python train.py --num_hidden_layers=10 --hidden_size=128 --num_attention_heads=6 --num_key_value_heads=3 --head_dim=32 --intermediate_size=320 --vocab_size=1088 --hidden_act="swiglu" --norm="rmsnorm" --norm_place="pre" --norm_eps=1e-05 --positions="rope" --rope_theta=10000.0 --rope_fraction=1.0 --qk_norm=true --attn_scale=0.177 --bias="none" --tie_word_embeddings=true --parallel_block=false --init="uniform" --init_std_qkv=0.047 --init_std_o=0.0 --init_std_up=0.047 --init_std_down=0.0 --optimizer="ademamix" --learning_rate=0.00133 --beta1=0.9 --weight_decay=0.16 --lr_head=0.00551 --warmup_steps=207 --schedule="wsd" --decay_fraction=0.693 --decay_shape="linear" --final_lr_fraction=0.05 --batch_tokens=32768 --max_seq_len=512 --doc_mask=true --train_tokens=131800000 --max_steps=4023 --dataset="wikipedia_en"
Each number is 128 + 32 x the weight over its row's rms, rounded and kept within 0 to 255. Layers, rows and columns count from 0. The size above them is the row's rms in percent of the matrix's.

# layer 3 MLP gate, 320x128, rms 0.115, rows 91-108, columns 0-127
size [104 101 100 100  95 105 103 104 103  94  92 101  95 104  96 106 110 103]
[[152 144 177 194  58  63 156 146 133 174 163  81 137 108 147 103 118 137 156 152 155 147 111 148  63 129  88 103  79 124 106 106 174 111 148  91 127 137  85 198 198  89 139 119 135 143 131 118 146 163 178 144 146  92 111 109  91 101 104 144 180 131 147 120  99  76 111  84  64 148 130  30 118  74 145  77 162 134 147  96 120  86  93 148 131 106 117 130 171 135 166 185  86 114 161 103 123 150 107 114 163 162  92  71 152 142 145 134 138 160 119 178 116 111 125 114 132 154 101 120 118 107  98 157 135  88 103 116]
 [160 123 157  59  94 119 141 194 169 102 162 103 115 140 116 123 128  74 128  51 168 117 188  91 113  90 199  87 123 143 110 145 110 130 159 152 118 119 114 140 151 146 104 128 110 106 156 154 130 140 120 182 174 141 143 139  86 193 102 129  96 181 156 135  89 106 123 156 167 143 127  94 105 126 137 123  51  88 117 124 141  82 198 110 114 130 118 138 116 124 198 127 138 147 157 180 136 114  70 115 132 127 120 148 144  89 190 105 184 107 149 169 103  82 185  67 158 150 145 109  77  80 139 116 108 160 152 110]
 [136  72  95 155 118 135 113 150 183 219 128 108 174  85 114 145 129  88 150 142 118 113 137 134 161 115  99 106  72  93 151 197 109  98  95 124  87 172  71 154 111  81 121  97  81 148 115  82 101 122  95 160 134  92 138 116 135 174 147 120  80 137 160 140 150 110  98 164  47  66 180  54 118  75  87 130 154 107  70 139  74  81 148 123 182 127  76 124 148  99  86 125 109 117 135  93 111 120 108  98 140 118 113 103 145 131 157 132 102  88  82 154 129  92 134 113 126 140  77  99 109 116  96 111 143 169 109 142]
 [129 107 195 171  78 105 145 172 126 122 141 133 120 113 111 142  80 134 171 114 102 105 140 155 156 167  92 201 142 168  91 137 156  99 102 163 105 135 109 127 136 154 105 204  76  66  92 157 124 160 104 150 173 120  84 116 130 127 107  67 140 144 101 171 115 132 129 122  64 124 126 120  58 101 137 144 109 125  78 145 108 115 102 103 151 131 108 161 171 132 187 167 100 129 134 180 108  96 117 114 133 145 124 147 104 165 116 162 177 123 115 158  98 185 204 100 121 102 163 174  72 109  70 104  79  88  77 147]
 [ 84 101 124  93 119 157 154 199 146 151 109 133  97 100 113 128  66 192  90 120  48 114  96 145 129  88 100 117 152 130  83 153  75 121 151 155 108 132 180 107 132 104 133 131  84 100  60 163 111 149 130 153 140  89 108 155 160 153 123 181 144 173 156 109 139 134 158 111  88 109 128  95  79  74 135 112 156 136  91 115 119 106 121 131 106  33 172 113 119 163 110 181 110 135  95 120 147  76 186  97 133 166 122 130  61 182 124 131 154 105  93 152  88  84  92  99 138  93 104 129 138 112  97 111  63 116 102  94]
 [164 119 139 122 196 117 165 133 189 116 134 126  92 127 138 129 181 115 170 121 135 117 128 144 143 105 130  94  69 120 107  97 154 200  86 167 126  98 126 109 103 124 118 117 134 164 134 154 137 150 145 122 153  72 100 118  49 121 114 117 120  99 126 192 102 148 143  87  64 118 117 102  99 129 161 150 120 130 107 121 174 102 156 114 122  98 122 122  90 176 164 112 132 174 135 208  89 116 149 128 111 198 109 125 136 118 213 221 100 142  61 133 120  71 123  91 113 114 117 103 143  80  63 179 137 128 157 105]
 [146 136 106 168 173  77  88 122 129 155 155 136 146  95 152  86  56 109  54 162 115 178 156 131 129 141  99  76 157  85  79 136 144  96 192  92 159 157 152  93 121  58 155 159 155 141 121 122 162 119 116 178 155 116  64  74  89 137 175  96  99 188  97 152 108 154 111 174 159 183 173 106 193 132 117 141 131 141 141 110 155 108 126 114 148 150 183 172 137 106 122  92 121 161 185  80 132 138 156  95 137 115 106 147 164  77  79 154 130 142 147 147 171 137 105  98 162 134  88 122 140  97 139  86 144 116 121 149]
 [140 140 112  97 124 148 107 158 126 106 128 156 115 168  74  99 166 155  81 109 149 126  84  84 109 185  84 154 134  65 126 119 108  98 146  71 139 139 154 123 131  79 177 168  75 120 156 141 108 131 131 125 130  98 117  62  94 105 118 102 120 149 100 179 149 158 175  87 104 117 151 164  57 156  75 159 138 121 181 145 122 121 130 127 116 172 138 129 114 105 107 168 132 186 134 208 105  99 159 106 133 169 128 105 163 144 201 129 101 124 136 129 138 122 133 158 138 178  83 165  46 104 116 196 150 135 105  55]
 [118 165 122  34 161  87 154 156 120 117 135 116 113 157 137 119  96 182 168 103 156 115 145 104 152 160 134 134  81 164  70 140 123 178  76 141  59 149 106 149 156 142 109  87  90  89 115 164  55  62 118 188 114 158  75 109 113 129 135  96 163 149 151  87 114  70 193 140 118 168 127 126 118 138 151 134 111  77 149 127  91  83 165 117  56 138  82 139  89 138  94 146 138 123 103 149 125 156 137 142 138 172 119 167  71  62 142 157 145 184 140 125 136 106 124 120  83 118 129 118 135 121 136  72 172 132  95 128]
 [ 55 110  73 106 124  76 165 165 150 176 109  99 109  74  73  86  95 132 121  79 154 136 121 130  91 115 150 109  69 202  95 129 104 178  60  92 156 144 107 110 128  70 104 119 182 146 106 143 144 108 123 145  99 147 158 178 147 160 105 135 151 101 116 156  74  71 148 147 156 121 129 152  64 177 139 115 107 106 151 123 162 164 140 106 135 103 140  99  92 138 180  71 115 158 135 135 135 141 169 107 105  98 121  91 110 134 112 173 163  69 157 101 136 150 143 150  85  88 196  89 132  96 111 125  95 163  97 138]
 [120 109 148  81 117 124 197 165 137 165 103 196 118 159 143  96 130 139 145 114 158 160 134  86  83 123  87  79 115 150 208  99 156 106 140 117 167 142 148 177 141  67 158  46 140 142 107 181 101 123 133 138 177  87 120 119 125 157 142 183 147 213 148 141 113 124  94 178 120 121 121 136 117 144 110 130 160 123 132 132 113 145  98 154 135 157  92  66 144  94 133 157  99 121 157 121 197 135 112  77 205 171 126 167 161  89 136 184 104  85 150 132 104 123  64 134 118 136  81 126 119 151 125  86 145  95 147 103]
 [182 141 144 131 100  83 125 152 129 102 105  86 126 158  71 142 132 117 223 121 150 119 115 118 157 173 178  92 105 108 144 122 113 159 116 105  72 136 114 175 132 153 148 157 197 156 212 106  88 127 128 128 155 123  74  99 111  82 118 124 106  82 177 138  83 121 121 132  73 183 192 112 101  98 119 133 107 114  92 135 130 109 135 110  59 112  93 172 128 143  74 122 140 150 130 104 145  91 170 186 163  93 113 148 103 177  70 134 130  91 104  97 154 107  73  88 156 124 117 160 182 118 132  94 152 127 142  86]
 [109 102 167 142 140 130 116 126  99  97 101 101 105 108 137  54  72  67  93  67 162 141  58 150 115 122 148 113 116 125  42  99  92 130 157 161 159 184 130 129 168 148 114 130 158 123 163 151  35 143 109 135 128 136 101 165 121 124 184  99 133 137 150 101 139 160 108 140 128 139  78 103 127 151 120 151 119 103 100 120 194 114 169 145 128 154  65 112 114 209 124 110 174 121 153 164 162  90 176 122 113 131 105 121 106 133 120 119  67 118 169 129 107 105 129 107  84 127 107 162 180 133 161 101  72 199  99 161]
 [161 169 148 143  84 125 153  97 106 119 184 137  71 107 132 122 115  95  79  45 139 138  89 147 156 136 111  96 112 176 128  97 130 145 154  79 144 161 122 172 124 174 130 153  94 115 101 103 153 148 130 116 158 120 115 188 129  86 100  59  95 137 145 153  78 129  83 106 119  72 135 168 146 120  85 120  97 111 172 127  69 157 139 131 133 136 110 234 189 147 139 102 151 169  93  89 134 119 141 105 109 166 152 200 160  81 126 127 143 121 148  84 127 150 127 167 136 105 125 139 116 135  97 165  47  68 120 123]
 [ 99  84  96 117 122 101 120 107 121  72  81 176  94 157 139  95 112 172  78 140 137 131 150 113 127 148 181 134 143 144 148 142 147 183 119 128 115 140 117  95 146 166 138 123  84 142 134 149 154 102 139 110 163 146 193 142  47 108 136 148 112 108 144 141 106 108 161 168 102  98 148 148 114 140 140 106 100 168 177  90 155 151  82 104  91 190 148 135 128 105  64 107 143 132 164 169 131 158  59 164 144 195 171  59 158 109 119 193 100 134 122 134 135 110 131 159 105 149 141 117  55 135 204  52 169 172 133 140]
 [133 134 148 185  99 120 102 190  96 147 146  71 152 103 140 121 142 126 132 179 127 183 127 172 217 155 180 150  96 158 167 164 103  71 139 158 101 118  85 103 114 150 160 150  83 107 127 136 108 105 103 121 127  97  44 104 143 171 139  80  75 149  84 110 143 121 106  80  64 138  93 118 161 134 125 117 131 156 165 182 152 108  97 113  66 162 147 132 175 148 120 163 104 138 133 179 111 152  98 109  93 168 116 157  82 159  80 169 156 161  85 186 123 136 158  97 139 120 139 115 102  76 127 122 123  86 158 122]
 [119  84 107 146 129 147 161 165 171  96  82 121 123 134 101 141 167 113  98 144 152  98 103 148 147  85 146  93  82 124  76  89 108 185 180 179 108 163 166 159 137 148 126 170 142 134 107 114 136 126 131 132 197  99 157 134 148 133  79 107  89 181  80 116 137 115 169  99 144  84 137 151 144 121 179 122 145 119 168 183 155 147 176 143 161 116 127  99 166 136 158 208 135 196 131 142 128 141 118 136 128 114 132  82 127  83 136  97  94 113  85 194 127  79 137  82  97 112 103 118  79  56 144 142 103 212  80 108]
 [119  46 118 170 125  98 160 173 139 154  82 131 138 141 132 142 118 161 113 103 170 124 175  91 163 123  90 141 147 200 161 155 156 124 183  96 105 176 121 224 107 148 152 113 114 117  95 129 125  55 148  98 149  98  62 138 125 135  78 131 151 133 148  85  67 146 125  93 145 118 140  80  93 150 133 116 122  81 129 146 157 162 160 146 153 178 156 120 100 112 133 191  95 168 154 136 112 171  77  95 147 143 148 121 122 134 187 108 133 147 140 155 136 109 130 124 164  96  83 109  88 120 110  71 119  77 206 126]]
# layer 3 MLP up, 320x128, rms 0.111, rows 91-108, columns 0-127
size [106  96  97 102  94 112  98  96 102  96  94  97 102 100  99 109 108 101]
[[ 89 148 108 103 138 152 127  89 171  82  69 104 117 170 129 160 101 144  95 153 162  79 136 156 192 186  85 162 152 136 134 136  97 157 183 139 138 140 153 128 160 120 198 151  97 116 182  89 151 165 144 169 102 189 100  85 139 174  93 116  51 163 150 148 130 116 126 186 109 101 117 142 122 150 165 177  98 108 190 136  44 145 109 108 133 145 121 146 101 133 129 127 159 150  57 113 160 151 133 132 153 163 113 144 108 146 147 108 147 169 121  60 194 160 172 150 110  96 143 148 143 142 171  91 128 135 151 126]
 [157  95 144  77 123 114 104 153 143 145 137  93 154 118  92 127 114  68 179  83 165  99 196 113 127 111 170  91 110 132 114 143  87 122 161 149 127 171  89 168 156 119 110 127 118 128 133 141 131  89  83 192 109 140 120 127 125 200  89 158  87 135 127 132 133  98 162 127 162 144 104 136  89 134 178 100 142  56  49 120 126 133 133 110 118 166 103 105 107 109  94 186 137 139 141 196 104 213 148 137 144 136 174 148  94 132 145 169 200  92 196 122  96  89 152  96 113 161 146  98 121 144 119 131  49 152 135 103]
 [153  60 103 166 102 158 112 128 179 139 105 114 136  88 142 153  93 120 144 104 101 162 133 101  87 139 126 143 154  95 158 148 137 107 108 155  69 135 138  89  92 167  95 122  62 142 140  78  98 142 123 101 148  82 174 174 179 191 156 151 104 103 136 127 144  80 121 157  65  53 136 117  85  37 111 124 119  79 102 122 127 143 114 108 157 107 111 124 121 100 110 137 130 156  76 158  55 130 107 130  90 108 137 174 102 129 169 166 119  97 121 146  90  80  90 100 129 169  88 133 118  89  82  79  90 173 142 164]
 [120  91 187 142 149 126 139 127 103 104 144 131 111 232 156 155  86 130 114 111  86  64 122 115 121  98 153  95 154 197 118 117 188 140  84 186 128 167 101 155 165  78 122 162 115  86 111 135 146 167 126 119 174 145 125 152  97 143  67 136 149 131 100 152 155 124  85 168 129 127 158 108  84 150  98 162 114  97 131 133  84 175 122 108 121 118 106 141 135 169 162 152  61  96 122 111  96 129 176  79 150 100 147  85 105  75 185 118 170 172 103 119 106 114 130  50 212 144 142 108 131 154 106 135 141 160 144 121]
 [132 128  99 127 127 148 121 117 146 128 161 176 182 135 145 126 119 149 149  97 138 113 120 104 139  72 116 159 168 141 168  91 102 105  71  52 174 102 126 139 155 126 117 118 131  91 150 133 118 112  29 136 109 114 134 163 162 102 219  95 126  95 167 145 123 135 164 176 131 166 101 170 103 108 140 216 139 100 100 170 130 135 132 124 131 148 109 174 117  88 190 117  78 152  73 136  67 160 145 144 119  95 127 110 179  81 162 161  63 143 157 136 146 147 140 102 133 135 136 116  81 162 163  55 152  86 111 117]
 [123 116 128  88  93  68 139  91  92 122 144  82 150  95 115 117 119 171 121 209 123 114 186 105 155 147 116 172  96 171 120  93  97 206  81  85 112 110 116 100 136 148 103 107 111 120 156  92  53 141 110 115  77  83 111 115  99 127 121 111 145 109 131 130 149 147 127 110 174 135  56 146 150 167 189 115 125 180 141 171 174 151 140 116 148 123 161 166 101  99 151  82 125 100  58 164 180 117 153 122 155 139  79 127 134  69 174 191  75 171 117 141 145  89 145 148  92 107 133 116 130 127  71 118  84 131 113 125]
 [171 170 123 168 100 125 127 123  69 132 100  88 156 139 153 106 109  75  52 158 124 151 115 141 202 103 120 119 160 112  75 170  62 166 146  77 141  81 102 123 111 118 146 195 165 149  99 139 139  71 120 174 127 149  84 158 141 103 147 147  84  85 119 135 146 137 112 125 164 179 151 176 154  97  90 138 150 109 118 138 143 136 103 108  78 109 175 106 114 169 115 182  91 178 136 119 127 148 122  97 183 100 186 128 128 171 163 143 126 138 114 136 198 125 135 107 145 153 152 133 106 168  88  39 123 150  92 132]
 [ 94 191  91  95  81 130 144 135 168 117 138 112 111  92 127  87 129  75 133 134 120 122 140 104 152 120 121 182 123 140 114  86 144 110 143  99  71 146  37 118  68 217 109  70 155 157 150 166 109 120 113 137 129  97 135 137 140 220  92 175 154  96 168 147 101 158 122 131 127  95 104 124  77 127 170 103  76 121 149  79 142 147 141 143 167  93 116 169 145 177 166 157 177 168  74 118 136 118 103 123 154 147 150 184 124 168 147 145 158 117 113 140 140 132  70  89 151 108 163  98 138 141 139 108 166 176 183 126]
 [177 146 152 128 111 191 117 112 127 141 182 127  89 160 134 109 142 119 107  96 114 146 118 107 127 134 126 208 160 112  75 134 130 161 169 173 187 158 159 112 121 127 112 137  92 141 189  38 120 200  98 131 136 117 114  92 135 125  91  66 138  63  95 141 115  92 134 171 118 123 126 181 103 125 135 119 154  83 153 163 125 143 143  92 166 193 137 102 131  88 126 149 170  99  83 171 126 115 131 111  74 129 206  88 163 152 117 107  90 108 163 124 150  73 165 120 109 129 122 135 139 196  80 124  92 131 133  77]
 [115 144  95 152 155 125  98 206 174 187  74 175 119 177 173 106  81 155  88 167 116 127 129 146 123 115 127 141 212 119  91 127 105  61 106 109 117  80 159 137 120 153 125  80 151 160 114 120  60 134 109 137 110 147 134  73  89 125 145 130 118 168  65 119 115 102  88 144  76 145 147 104 128 145 116  93 159 163 104 126 159  84 126  69 150 176 148  95 109 142 108 120 175 141 151 149 141  79 102 117 174 180 128  90 130 126 106 153  95 155 128 193 169 132  88 118  91 146 130 131 118 156  89 155 131 188  92  70]
 [163 130 106 144 150 136  73  90 132 107 150 120 178 130  89 122 119 148 155 102  45 144 124 148 168  78 114 130 135 105 105 134 104 129  88 111 133  86 110 106 102 181 151 171 116 180 133 148  95 140  77  64 133 104  80  81 133  92 120 108  84  96 112  91 148 152 197  82 103 186 167 159 124 129 141 145  67 165 103 130 118 167 107  89 100  71 137 188 148 200 122 123 161 159 148 110 109 110 143 122  85 132 106  95 110 171 130 101 182 176  70 138 120 155 148 144 167 122 192  99 155 134  89 119  78 163 136 139]
 [146 114  86 118 169  90 150  97 140 115 110 131 146  78 125 141 156  72 126  90 124 155  97 119 145 105 132 208 143 131 184  85 116 150 129 111 191 126 124 107 103 163 154 165 172 137 217 120  91 155 161  90 150 136 143 120 110 162  68 126 149 101 131 149  99 145 114 135 106 172 141  76 136 128 110 156 159 107 137 178 129  90 137  67 110  97  42 102 116 112 108 219 103 123 155 142 126  88 175 125  95 152 103 134 106  97 101 111 136 139 137 121 195 155  86  91 124 135  93 103  86 104  93  98 211 110 130 164]
 [127 121 108 168  72 155 139  96 140 140 123 123 107 130  77  91  94 125 106 159 174 173  98 114 115 146 157 166 149  89 148 159 155  96 147 171 216 137  73 103 119 128  89  82 172 128 171 113 147 157 157 156 154 146 165 210 158  96 130 106 132 124 113 161  54 112 135 131 130 140 130 133 145 159 190 124 174 123 137 120 153 127 130 140 101  79 156  84 143 115 102 107 184 130 157  90  70  97 132 131 134 165  90  67 136 165 140  96  92  80 106 157  56 146 153 152  67  61 118 153 120 158  91 123 103 173 107 140]
 [120 111 115 167 189 153  88 135 105 163  94 105 162 150 118 131 208 100 147 178 186 138 127 132 126  94 123 120 181 112 132  79 146  84 106 182 101 163 104 155 170 118 145 161 142 134 170 151 189 163 100 149  83 151 166 113 130 118 142 189 198 134 107 138 175 101 100 131  76  48 115  97  90  92 101 123 183  79 152 169 180 137 127 146  85 118 116 136 145  99 103 122  83  85 180 141 176 133 153 156 144 107  55  76 165 159 131  81 124 136 129 137 114 125 145 107 150 131 160 113 132 111 158  99 131 163 124 162]
 [119 157 140 225  94 129 116 125 113 134 132 122 177 117 157 134 108 118  97 125 127 147 115 107  91 162 100 128 149  57  90 105  96 107 177 140 168 155 101 142 157 133 106  86 162  97 125 159 110 113  91 137  89 155 117  59 167 122 127 126 116 150 136 129  98  89 116 139 114  84 111 127  59  71 122 189  79 126 114 144 103 124 145 184  94 127 170 144 166 141 185 133 157 167 129 116 113 126 136 117 137 150 170 157 120 189 123 112 150 162 107  83 156 103 118 152  77 204  71 158 177 190 115 181 196 146  84 147]
 [122 108 132 154 108 104 133 117 180 104 127 139 136 127 125 159 120 112 145  95 122  75 122 122  87 155  84 141 136 120 102 128  95 144  92 118 172  84 161 157 138  83  36 150 150  82 140 128 172 131 142 131 151 141 144 135 149 100  96 122 138  44 148 130 201 116 101 180 176 158 160 145 130 140 156 133 111  83 103 122 125 154  54  97 134  75  75 113 144 102 159 149 144 118  86 119 104 185 125 120 101 105 137 112  88 117  67  96 156 137 117 106 180  72 141 155 138 134 202  88 161 135  62  95 212 106 122 179]
 [124  69 142 147 116 160 131 115 115  86 128 123 134 113 140 115 133 148 109 173 173  87 175  90 119 182 138  86 131 133 135 144 171 155  66 148 116 125  88 121 162 200 183 148 144 139 130 131 128 102 144 151  85 138 147 162  70 206 154 165  87 137  80 170  98  69  98  76 125 119 119  88 187 146  30 168  87 129 127 159 124 124 130  75 161  73 107 140 133  58 118 139 170  96 125 131 122 145 116 127  99 128 158 158 201  75 122 114  95 102  90 125  88 115 138 128 152 139 107 125 141  97 152 116 191 128 143 128]
 [142  62 117 113 135  88 137 145 136 171 105 159 115  69 120 174 130 127 110  81 170 105 139 108 198 106 107 164 152 161 174  98 183 117 131 110 129 121 126 181 111  55 169 142 105 166 153 148  85  85 143 140  81 187 164 102 160 140 150 130 106 121 129 138 112 100 121 125  80 118 115  83 107 166 155 173 115 170 141 145 190 132 106 117 101 133 111 170 132  80 102 142 196 118 102 105 126 142 122  98 134 125  91 101  52 132 159 149 202 130 102 125 113 112 165  38 152 192  82 135  88 136 174 118 109 123 141 141]]
# layer 3 MLP down (transposed), 320x128, rms 0.102, rows 91-108, columns 0-127
size [104  94  95  96  98 105  99  96 107 100  89  99  98  95  95 107 110 102]
[[117  99  61  90 115 123 163 143 163 118 148  95 170  72 137 139 102 129 104 159 132 129 153  95 170 132 117 139 163  97 134 101  98 121  77 189 135 128 203 102 183 138 164 123  81 175  71 104 177 101 164 139 141 117 181 171 131 135 141 141  89 139 126 170  95  49 117 126 122 177 110  98 121 131 133 184 105 139  96 128 108 104 116 126 129 152 118 201 170 125 171  90 149 150 116  65 170 136 132 110 122 126  57 142  96 125 119 148 182 137  57 132 141 169 167 111 149  59 168 107 164 118 120 168 132 157 131 154]
 [149 111 221 132  92 120 105 168 102 137 104 132 133 169 130 163 138  70  81 101 133 135 104 106 139 108 162 174 109 119 112 133 127 140 137 134 147 147  95 187 175 111  92 179 154 105 127  75 126 118 100 120 115 148 176 152 160 148 115 156  86 115 189 167 135  34  87 153 137 138 164 111  90 165 131 155  97  92 117 128  98 199 116 119 120 105 116  93 114 161 104 150 130  73  96 147 113 112 131 219 130  54 133 145  66 125 165 130 181 105 111 153 118  93 143 168 147 159 194 144 130 122 124 142  64 144 144 116]
 [176 185 170 183 142 177 124 100  95 175  86 177 155 129 106 116 140 157  84 106  75  78 110 140 116 108 112 122 158 136 123 100 153 109  94 165  49 177 148 159  99 147 126 143 127  92 113 113  73 107 125 118  80 103 134 168 126 133 161 130 118  97 143 143 138 152  94  75 132  52 120 133 155  95 146  95 192  97  69  79 133 175 165 164 108 115  79 141 125 153  92 139 108 134 114 161 120 190 160 130 122  99 172 151 171 165 111 192 186 127 134 135 132  90 146 115 131 149 126 180 115 130 124 112  50 139 153 157]
 [ 96 159 171 111 166 137 150 205  90 144 116 146 183 147 117 122 161  94 105 149 112  59 133 138 154 125 144 176 152  80 118 129 131 166 170 161 116 103 102 128 120 109 138 209  80 161 113 121 107 126 190 128 154 155 151 187 153 160 134 132 152 105 113 162  73 173  83 155 141 163  92 111 178 125 165 115 123 140 130 148 147 160  70 158 158 136 128  88  70 131 191 118 102  46 159 135 136 171 167 105 156 151 179 115 113  99 152 183 146 107  78 105 128 173 162 131 124 144 168  77 126 132 122 185 113 113  99 141]
 [134 143  75 172 101 134 105 150 139 121 137 124 172 162 178 102 177 133 147 140  86 105 120 153  72 144 201 167  86 111 112 133 128 112  98 185 116 167 125  90 168  84 113 134 128 120 115 158 103  87  92  98 149 115 100 118  69 179  83  42  99 105 173 126 135  61 117 139  80 100 118 120 117 101 109 229 161 149 106 109 129  89 125 122 130 122  65 148 114  99 163  78 147 147 141 123 116 141 109 114 161 100  72 138 165 119 158 133 122  96 146 182 193 128 176 183 147 121 171 117 137 129 153 107 141 153  99  94]
 [140 135 158 112 150 106 180 159 141 128 136 146 144 166 135 172 169 179 143 142 137 111  93 177 134  74 122 119 161 127 136 134 100 106 218 139 124 114 119  54  99 127 144  98 119  93 118  94 146 132 123 128 138 117  96 124 168 134 156 127 158 100 131 140 149 117  78  82  81  83 154 193 114  90 206  80 141  88 148 120 148 127 134 129 127 126  73 129 161 177   9  82 119 157 165 175  87  88 155 117 171  97 136 141 143  97 156  57  96 146 124 103 119 168 202  88 100 128 114 159 139 125 133 149 136 134 111 124]
 [156 124 111 112 101 169 122 141 105 159 122 126 108 141 133 143  84 125  88 136 152 173  55 105 102  94 167 135 125 138  89  98 150 105 128 136 132 117 129 100 151 181 173 191 152 140 120 148  87 115 167 115 166 112 136 221 192 133 173  83 124 164  88 170 130 191 122 142 179 121 120 172 123  93 110 109 152 110  32 166 190 183 134 130 158 106 145 184 139  94  88 148 150 168 154  79 119 125 162 154 138 112 157  98 113 121 136  88 162 106  93 106 135 186 211 160 163 143 124 151  99 124 128 118 135 130 142 160]
 [ 63 131 120  85 126 121 145 150 100 119 110 130 181  97 131  97  78 154 135  99 148 126 154 130 127 179  93  87 146  58 123 168 125  65 106 106  98 145 104 139 172 112 152 151  96  78 166 120 152 150 148 134 144 101 112 138 120 166 126 152  90 151 164 152 189 166 128  81 152 170  54 116 119 123  85  76 129 140 131 167  94  75 112 132  99 103 126 152 143 117  67 151 125 118 143 112 175  96 114  90 155 129 142 117 161 118 163  93 106  65 175 138  62 168  97 169 194 109  77 143  56  86  77 159 136 115 150 122]
 [139  81 128 154  94 123 143 144 113 140 113 143 134 133 121  75 125 106 116 111 128 127  69 131 124 166 152 135 126  79 142 172 102 148 154 149 180 129 117 132 142  96 159 150 163 149 118 179 105 112 151 154 155 170 123 124 171  83 154 107 114 105 195 133  64 155 113 163 179 111 109 131 189  95 176 116 129 116 160 117 151 204 167 140 129  48 154 128  91 111 126 127 137 154 125 119 106 166 148 169 158 147 117  27  79 164  60 121 156  99 158 122  54 136 121 130 192  99 157  62 142 102 182 147 131 125  96  84]
 [ 86  90  94 164  98  77 133 139  67 170 121  46 157  94 154  76 113 162 113  81 157  86  97 124 128  77 131 151 110 143 168 155  92 129 148  99  98  61 123 130 128  85 117 122 119 129 138 162 150 118 198 123 110 151 166 134 163 120 165 170  79 120 166 160 125 167 113  82 199 108 129 148 140 159  92  84 147 133 172 105 139  99 117 121  94  85 148  75 138  78 112 173 108 124 113 125 140 173 159 150 143 133 114 101 137 158  80 167 168  94 186 110  89 121 138 129 141  74  99  96  83 132 132 109 149 138  92 201]
 [133  94  55  71  93 157 112  97 160 185 158 133 141 100 137 129 117  89 117  88 106 140 126 106  95 136 115  80 103 189 160 121 158 184 122 130 204 140 126 118 182 120 142 121 145 134 122 131 110 171 149 119 202 113 125 134  78 110 140 159 114 102 204 134 107 128  78 149 142 136 127 117 120 144 134 131 143 118 131 146 118 171 116  83 126 102 117 138 166 117  92 159 116 153 127  77 192 159 118  12 187  97 127 140 116 201 140 102 154 143 160  89 189 118 162 165 180 110 162 129 135 132 113 151  78 116  86 132]
 [ 64 190 178 140 193 174 113 158 112 133 135 144 117 127  95 124 172 137 138 120 139 110 105 111  83  69 165  74  99 143  93 133 154 135  93 107 141 155 131  68  95 130  58 128 121 168  72  84 154 115  88 135 139  80 104 166 120 128 113 127 131 137  70 118 122  48 175 113 153 102 122 132 151 152 153 115  81 167 145 197 121 119 109 112 181 111 131  96 161 158 184  95 115 133 107 148 109 151 165 127 131 163  92 111 185 142 119 129 112  79 124 135 167  85  96 112 100  85 189 194 155 151  91 116 132 180 130 134]
 [103  87 137 110 127 123 139 136 125 167 153 137 107 164 126 124 134 156 176  91 126 109 152 121  95 102 145 123 121 125 167 130 151 123 162 154 182 102  84 112 146  54 118 146 124 135 144 136 109 177 142  80 137 135 176  96 148 210 137 133 194 114 106 128 132  72  63 148 111 160 122 200 124 117 165 125 168 116 188  94 121  92 133 139 174  93 154 128  80 125 140 125 145 162  78 152 161 146 167 222 123 159  86 100 128 145 111  64 154  98 217 176 126 116 144 163  82 148 114 119  83  83 173 106 147 144 163 136]
 [ 96 144  93 113 135 108 115  77 167 152 151 158 115 144  83  64 149 118 128 135 172 111 142  90 127 110  64  87 129 137 110 159 113 107 101 143 176 118  81 111 124 112 128 123 157 189 138 183 106  88  99 158 125 177 136  85 133 154  67 107 169 131 167  89  81 175  98  84 138 166 167 101 149 182 139 146 138 100 186  87 116 128 115 155 107 135  42 158 157 169 109 199 143 103 131 108 172 181 124 119 107  98 158 130 143 183 151 127 113 172 152  91 184 175 138 108 128  98 158  77 109 114 155 113  89  97 167 104]
 [179 108 181 173 110  80 128 160 208 161 105 137 173 161 141 118 118 136 132  71 109 116 137 160  80 127  78 111 112 163 125 109 154 159 194 150 136 130  91 141 155 168 171 120 188 122 123  96 157 107 126 174 141 150  91 150 109 151 155 161 141  81  65 109 124 129 159 131 115 161 228 142 137 133 118 175 152 137 159 117 108 118 209 102 115 121  73 140  89 133 140 178 123 131 104  61 110 103 170 112 129 172 109 169 141 116 121 118 141 133 124 167 161 141 121 100 133  94  88  74 160  57 167 121 140 122 170 123]
 [107  88  76  66  92 121  91 153  74 110 174  83  94 148 130 116  92 168 129 118 102 131 135 156 136 116 111  94 153 105 135 138 139 151  92  90  80 200  40 129 139 147 177 153  94 139 139 113 134  81 132  91 189 138  98 141 174  79 105 167 111 149 113 142  97 149 133 163 121 132  68 114 153 126 138 124 109 131  88 152 132 148 113 117 193 126 136 123 136 103 152 125 157 139  75 118 147 105  51 170 118 165 102  83 125 122 111 161  69 131  58 185 146  99 126 110 172 120 135  54 189 113 129 116 155 103 171 109]
 [147  79 147 131 121 101  82 159  91 132 159 133 133 143 186 164 110 122 106 124 163 110 174 221 129  79 122  49 110 152 105  98  70 117  62 145 133 100 141  73  69  98 184 181 134 139 133  96 143 110 128  81 148 136 151 146 124 153 176 139 163 111 148 158 132  82 130 169 116  96 174 179 128 105 130  94  97  69 106  80  73 132 146 127 153 101 106 135 150  95 146 100 120 151 114 133 126 127  86 117 135 143 118 152 132 155 169 194  94  84 123  89 156 126 174 189  81 168 138 132 117 168  83 158 122 123  80 135]
 [171  96 133 129 138 161  96 135 126 111 160 132 189  54 142 112 107 163 199 181 131 113 200 170 123 133 179 154  88  99 103  97 124 153 107 111 104 179 142 147 179 136 162 142 136 127 139  85  91 118 121 142 118  82 147 108 116 161 164 161 117  87  93 147 200 115 107 121 140 142 152 109 180  66 123  48  93 156 113 132 152 148  81 169 137 132 131 187 198 107 111 119  98 100  86 143 118 137 143 153  99 129 123 226 137 149 111 151 147 103 137 151 166 158 159 104  96 136 153 107 148  99 115 166 174  84 111 149]]